Part of a small language model's weights.
Size: 17 layers, width 128, 4 heads of 32, MLP 320 GeGLU, vocabulary 5222, 3.88M parameters.
Architecture: RMSNorm before and after each block, tied embeddings.
Each number is 500 + 25 x the weight over its row's rms, rounded and kept within 0 to 999. Layers, rows and columns count from 0. Numbers have three digits each. The size before them is the row's rms in percent of the matrix's.

# up: layer 6 MLP up, 320x128, rms 0.121, rows 163-193, columns 0-63
# down: layer 6 MLP down (transposed), 320x128, rms 0.111, rows 163-193, columns 0-63
# gate: layer 6 MLP gate, 320x128, rms 0.119, rows 164-194, columns 0-63
up163 094:507536488470489506516445472474530509521526495438449491467522456497471527493497560499504499504483470490504487492520470478456536512480514517464541473542526508473514491488488519455503479549508536
down163 093:477505488497516524489530534537494531493488536527488505459513465501500554485503464510467535490529526522539512490484537521478492474533538485486524512489508494518522449480508473518510504455522444
gate164 096:517526521493478495481523472498512495496495510473472525572510522498471496502458567487498504551454480573497489467498505502502519498503488511488478524505520512499545462489510515522515497449500495
up164 100:488496508450492502468490462463478501517507505480520505508507488449480485501480498495565523468492499531460497493506487484468486455507480460468479491468464555493499461513422532508504495481478495
down164 099:532532486517519490514516527561509528483503444516483460530457488530456490508512483518442528495469480462522500480513554510534498550503499527490505518501532452505519488467526477471479497485493470
gate165 102:490481466490540489488500514494534457494520523469445547489503466528462462501499477501519540522514487518501516493460513507520469464496571526524536504530479523486529496506545507504495467521505484
up165 114:520510526511483510536486482529517508478503480524521486525520530529495532495521475509513472526456493503462499496522513489515558546475481484466539445494507509513471521496470521505536561508505515
down165 110:483528535491505473503485512494496480496523509526511531524503482525477512547538504506511518485519526528454514479445515476513516502502531504477507512534488495469516509498498521526523456528508483
gate166 102:520499497503482549499503486538509510492482523484493557503452510474486469504455553498498487486498475507449496522488528459482458499479477447506510466472500501492492517505497486514505495550553468
up166 099:523483505471519517518493482499489504473473542497516438485484539500491556460478483484508478504476516504547490507521471518533544498516518534523504477486498457524484529489504475537477513551504518
down166 100:490535505534486465471487494484511510519521432504488560532487468501506492550500511499516518487482493539495485518495521463495455501480525513464516508530487569474516490509509540492527478484504501
gate167 103:509475545484482500469495483548498533471488499506471503496476564498479500488514540472516475475539464453464520514454489478516491502486478512496470488505504485507513506519511490497512509510501470
up167 096:490522497518541467512496509490487476500500519475502539495497473480495529531473488573523500489510508550501512440486513479488496510520513510544486511523501542512477503490529530495536521491524528
down167 101:525484527489475489462513461509482561495498484477488495508511540518549495508518495481505509495528485458508512495488496525505491547472470524489495470518480451495516446510471491458506502530499481
gate168 101:495521501513494483466473519517478510494505504481522512517471504506438518482524518503540494506503490479524505488466468510477519535513484467517498505538478523532506516492495485433491483523515468
up168 102:486544528487524471453475537509493526463490517483500497502451513484515509486532518500486517473459470500493490473476475519508491511505487528521471494513488502530507473511543484488523544480527470
down168 095:519477497498486528499518511510510511527501501519492450542499542490550506523463514491509450534520481525479479494510511493445517470519523526506517481500524484446465508534513523473494456497514519
gate169 094:463453502509506476497477490506478496514501539525470514452505525498487527466512450494507459430418513501541524470497484484510470501540517467505481459491523477495527543514510492521538489511521500
up169 096:503462516499534530512470503536508501444517507569497480471502476501485540488500447521512489484469513474508491520536479507510491528526538514533461527470510494486452528466448523586490495515469517
down169 094:471548486517505526480542536484518534472492480450507496503503500514554491509520509509498554561545479468516518496470485505528542518510519486517501502524492489523537459508501501465505510498515457
gate170 084:487488486545520488542494532511499523527468477557533483497539504518460518481491485481511478476479506553529508541495505534498448484496449495470481495523516505484516485506540498516460529486544485
up170 102:499476515500460503458522549489498493524465510482501510517501528492479489500532477526465523476476524492479527495548500468470520457517527533502505505508529532483537516486528515452531485490500481
down170 096:486527475465522490512496435496490507471542493510516482484490491510518498486473529490511486542487452484514493480476530527531532550461510463501519497500456461530485523496481496541460500509506508
gate171 102:513478492550519453537498504458479523469483494517479471484509491512508458476478513510451514448521508500473461536526465475522477556470469490486532491522495492482495523479494507521538547551477525
up171 104:508464500491487475498463533524475542471523506472511476538484529456502522540482471515497523552487514507502541528504528475506491517512507499474464492463483484534525515484469468517524492491528479
down171 102:481471456471474516452515478501514447540524466501491512508471468478491513512487502478496444524547539532509511540485501503497508436479509471512461544501520482528512470453503443485489471495491485
gate172 102:514539486486502533546444502516432552515459507488460501494517476506499511519470498524510492511530481530492480490499503532446498492501517514496470518503492525506502518500541486497486492492482512
up172 101:502495469515540451488504518512543476494521505529522513472517447540498511485502479487502463489476515474516520519484512539493495468509489528476569492494504506503483490499550527538499448505486470
down172 099:514534527499510507524472484500435523528460513487476508482460505502540444506523539500514517486504493457510489446494519495502535498516514491519493500519493527493501541510515463499479544501507509
gate173 102:507543538498502519484444522524497511518490462506487490472506501508523507482498499526496496516507511552480501543519489509488473532509443497534488530498468502458512536499532464465516498468498465
up173 101:513526496484470513541509536510501498479538468514519458518489545464513550492498502488451469532503468532463503512543535443523455472503466464498486506455503496485498496493482537521497488553475505
down173 102:492432471513538454487538507482526500469501530464507496479511472522506482525501516508596517526481545490558499488464469550466501494512510532502506477512536493541509521508496487496517475467524502
gate174 102:468461511498505492490523529482524534493499516494443486504473495425486487501491476519501482483456536491484533485489478503497513527505467535490458458483481513486482485545454502527469483518527512
up174 098:498508499532505461465520526509534494509499509482451527474484459450481498486491488514500491511500506523483489501496523486492462522500462545457467496509482497476462524523469558499522462506520507
down174 104:549489494506485512513498515518466507459485552507506502500540544509513514492528521464517497502495509513484478508489501509522488497493513517530536542527469520459519469507483526519484494465501511
gate175 106:514555482529530487509535499478537515497522467466515460528490509482503490460505531545526497502483492529497557473479465484510539501493508478492505456465496504477488519539482515550530509453509513
up175 107:511534520550525470508463476471491501506499457482497468458464491472521454456491513502523497498477493576475493488468474504473508525496460486493483486533509478540519478485505478543494473505479527
down175 100:541480458461472529503490486581515477472483537525505510552483486514521522554505488465480494479521505481507493538530481500524526500508523479461506515487503491528488504506539509481477488535522450
gate176 106:499496469492480516488532486523504469538513538500481525523492479502486475524465503545536516493480519559496488527514498477520508502482557484477537480501527420479435504492450568499496484535510490
up176 101:485508451511515533478530495521523478516506572473479523491533471464482510537482499519501516477492498535493480513496484501475512484525547488493520444517496476453489511479482553531521501545505481
down176 102:517512529518518490505496521529506534479494439502511460493566511505521524468523481487471506497501483457487458481490505497448474496536491509493517538492466521514529501497530464543494463473464483
gate177 092:512463515496478498467514493511470526520531487496506509564463479517493526503485530475474452515496500482492546505516510503492498501486499488469518511501483512516484454482535465518530510474518453
up177 091:515484478515510496569470498497576479462495523508497502492531547491493500501535499496506522499458482472486481515524485479500489501540490508539495498512487460508512536540482485457491506497545501
down177 093:502500550498497520440558501508462485521550495478506525512484483523509526525506518484478498498497515571510508457488482514483499494470508504474506511485520548482495451482507517568532463492486473
gate178 093:469504531540505501470481521503516500493462493527479450478506433498465543528495493518527540524454525484495426486536459472489521512467483539472493518470491496513487498512512523513491545487472500
up178 097:511515516513484438454475507509495481529471556515486494520492499484490537506466520526480548540494499507482520510498458486536501498504513532461475496501502525538468484492512499485506542449469471
down178 098:488481496493502557526553504470540520486527483509517509476518527542506516446508472449486473431506541491546477481516549527491455506445437473480512497488516493471512502503499554533493492548513514
gate179 101:480495511476504511516496476529476549541503504490504515472514507461467475486511493546504490498456530479466534512538494489471464525529503465493536465480471496454517487473491488513463497497468491
up179 098:448447513511499525488476497506496494488483469497495502534482490522487489503476514530560477476494557505511486497524518529473509531552493487503491528470489504461489478445495496495511532507502477
down179 097:532529478503495486505485524470504476471500487506493484496489499552497539482501515455491524520494458493487470540497488512518546511470524554501547533534523464564470539506477519469503505483523528
gate180 093:534508502505495482508487475487480478496533446524504478486523492519508547457461522482511475511486501532512499557530482514480464464479456517468498514542509515545495478555498498473449489453510517
up180 103:481525526513521491496523483475534524507489517481478514517501501471490467513429491484518542538486481511455522473480496485526515479488523519520509487437478480516454532500447464501497497551473447
down180 094:524457492504517524534480519529453483464522470465518462491493516480493528518531519522508454464528512468545495538498483523502513527519537535452499487533494504480518514495536515520512502452514525
gate181 096:525464546499518480476487499491479539471526508472503484505514501493511514476481518456500455538517480538506540510484503517481498554533529536472520521533502506499492534493524487538504512487496489
up181 096:513504518500488488495526487500499486498500521492419478464495539494520483533512465492490485475510516477507540528494496538523509538522535547527471506512504489557489517484514498494464468495488465
down181 104:494497478455521530502506477498488510517487504483529481493507492531469491454526509502494527484518477520537443508485551471459499485460447457469474498488494481468504461485453492504517506497495494
gate182 102:524469532532489561516534521510496485477521504489504468517518485515507502427502529457469505489510495465529453503492463492453539501478499471552530482481528534518475515483471488494498528507529541
up182 101:502502480456469544515498456499555488492520528495472499532487474495528509551489519529467440547454437547460487500504530495496503505511512459459514500484498487483526463501520534523514511520464478
down182 097:521441496522483498498520534489478516522469461537494517460493503510471487446477506525493576509547534489537497505500501477500502478478493531552535459483470515532465513511488459486535514501548566
gate183 093:481511507487504492492485497474546530500472496534478467497497499530506504484479472455514493514497515520503503467513454496474525483519481516501510531474493519446488498472509472443476474482462442
up183 096:519467492463472474470519510496507542491507518451490498473522516501455529527506509515483482483517508480470509442490464511542513491509495471544545496539515500494519513514566500501483522522493479
down183 100:500536476536540533520484521551499433517504526464506493482482501469537510467511479469534505515503510490511486572503508470493469511537477534444489499514545489486474511498489472535492492476494481
gate184 100:529476473524457538527518472513454482471509506457496482510489474486493484466456481474503494508522498530543471479493505502483463499511535505526493514527495453537515478490511438527508470536467519
up184 100:552495495483502483500531522470502529452480487494480503561544506499479477488502514521533489510474528521546468489452453510523520483468521501453488515520532502505481460456497524495481443487503471
down184 102:483505523501465520517467494531510431546542491455488495528479507484488531526517489509479508521517468472460546539517468508485533490534455494534520497524466514496536513555535497486532539501527486
gate185 112:499514482518496510523515462496495510490487484448490518527497471544530482522478499515552545466506490522508502537520520501487484552526542497558509519543475529508453493506463505487468461497466539
up185 100:468522515526507465466494496487484467460486505524529501526459512453510460518503487485463495489527483493475493509455474483552536491489511500475529486494522492499512489488491495513530492487497469
down185 103:506495530540502534531489508500500534523506499500457533497495550545501495496494525508546537508511477525472480522490528485469485537514483506520472504547503518514478495532510529491522538513483531
gate186 104:501515464500480471475518496539558521494508493471479485472489463505492519490503531474499463551465486507474459506511525459476517557480509500546473469484472490491499541516482530524528466476477486
up186 100:532484527569495494508535524437461507501504486495512529537528537469505507503496497519510504491494513509506514494478518588521511480512519516465514515489529530497491482505520506469526525499539489
down186 111:465508543500485529516528466550532516495517508448536480509475431509506486494509502490500495521523506443510464497505468451478491498477493515478507442531509493465505528491506507489531490522481473
gate187 100:465466499510545471517478518483476499495516512532531470477516507484492523504516467508502478457530498536490552542528527475536463514499526480490490501501473497551490495485465514467534529568543453
up187 102:520520480478506462526502465508519477541510494497521486490469474466451490503504497466494504521513501471531457465459504513488509542524469477506492493541566463440522470491471494501442500486455502
down187 099:484463495510545515495491546500492528500501502540480518495513551484537464517519464502521508460498484535505500512505506467532510470488511511510520499443458518562460491553499529511521507517546473
gate188 097:483529466525529463493514507481510497504486480485487515447554501490534519497503473560477501481501474539507468531559525479535489475529485511504531501527453518511492512532502492472495478517458537
up188 100:550497462492509476526506465496491513515494494462533517535507522484487477480469491495483460490504491493516508510488555525517514523486510496541449534506511517476553494479520537513486485488480461
down188 094:561502485491512500496503513495466495490498485522472470509476487535505472507491504527498541458452514536486478457534506483500493477487513496503507492487486530521447464555549467462535491518469530
gate189 098:479503504551499527509557463478493477526440504461508482505478489492481516489501485472504509483525455513460504477491499491532522534513501517507522523510545496485504470500475433512509530474523438
up189 100:529523514528487473527523501483472480505521522509528509558513477503471513432516517512490471540498512495515501452535478477498488521512496505528495517471499494511451487545504468517479499507503487
down189 098:473479469483454500473477489508553504507476486504513447475515494530522500527457485488522496502535471477525506487466531492513535464515523526501506477526492493481523517482510533524519482519476550
gate190 096:518487502485531472484476477479514509492504517482505549496550501472496484509478506456486555508463528513513502526478466487516517476482505511550493530446547544500511512511524462534496465494492548
up190 103:509521474501502479513520515480477549466508487505493521483525489500519501503517471520508501502484559524526505525546475481538482486460501509451514501492530474514490481468477472533493482515509527
down190 098:496468506497477516495465484559540514503468502498495489551500515485466522509514549477524548511502468483486474524471522524456459467538488498520463501461487548487558493522469503472506478492490500
gate191 110:499516490481511516455525517501477493512526496457494489460531503498532478527480521495491488528433529492480483516500484511500531484494549471519471486485515534467490488493471469509525528501526550
up191 111:483502487504486518500523483484501506517499511493496487502545459522489523491494510492476490525461533531512478494477507531495540488517560464500518505502529478475496483492439491496527478474508578
down191 103:542504538501511513519477506508504527534511500513497522500500511478513518507494467497541503502523498506525474495509484473491482513485487498463550550483476509576537475518519546471491467498443453
gate192 101:509501510532456484479577495468482508487494508481560489483520506468501570521493553505523470463492503512513516533542525524504484455489551516470478475446507520525456508484456532515517507521524499
up192 101:504480505506499504499458494513509481480513536467468545515499485508506519503504488493493467514493494460427488419489445507502504513508451509523523527453512528495512494478469509478519513492478472
down192 099:481497550533483506488542490503487545527469490496492532505513534495499451473476504473521484481480481504455549514516549500492502463494557561525466497469506524490464514497453507492450495512512501
gate193 102:493458499507520520446487533511469470480550521485503520524486523491550453467487520544500486477459489499519508463492538498525508490477480479459512505471470495487490508517468512521516541516495487
up193 095:497474508525520494510497484505545506521486497495474528493533502494481518529506498547503508512499485493450526538470454503466517509490485472516512482576463551521468437521476518482527491510532486
down193 097:466487471483503505529492539522481509442537479474500473499469511500552435549466500501452507491481476487547502527492497507516518528512507503498505516431506471528493530534523470471500500471482491
gate194 100:513541499459542473490543467504496536504493483524461499525530525451455499509472544486501501485460489515521477498498490489486520513474497483500524498524531507450484464506489495514527460545476482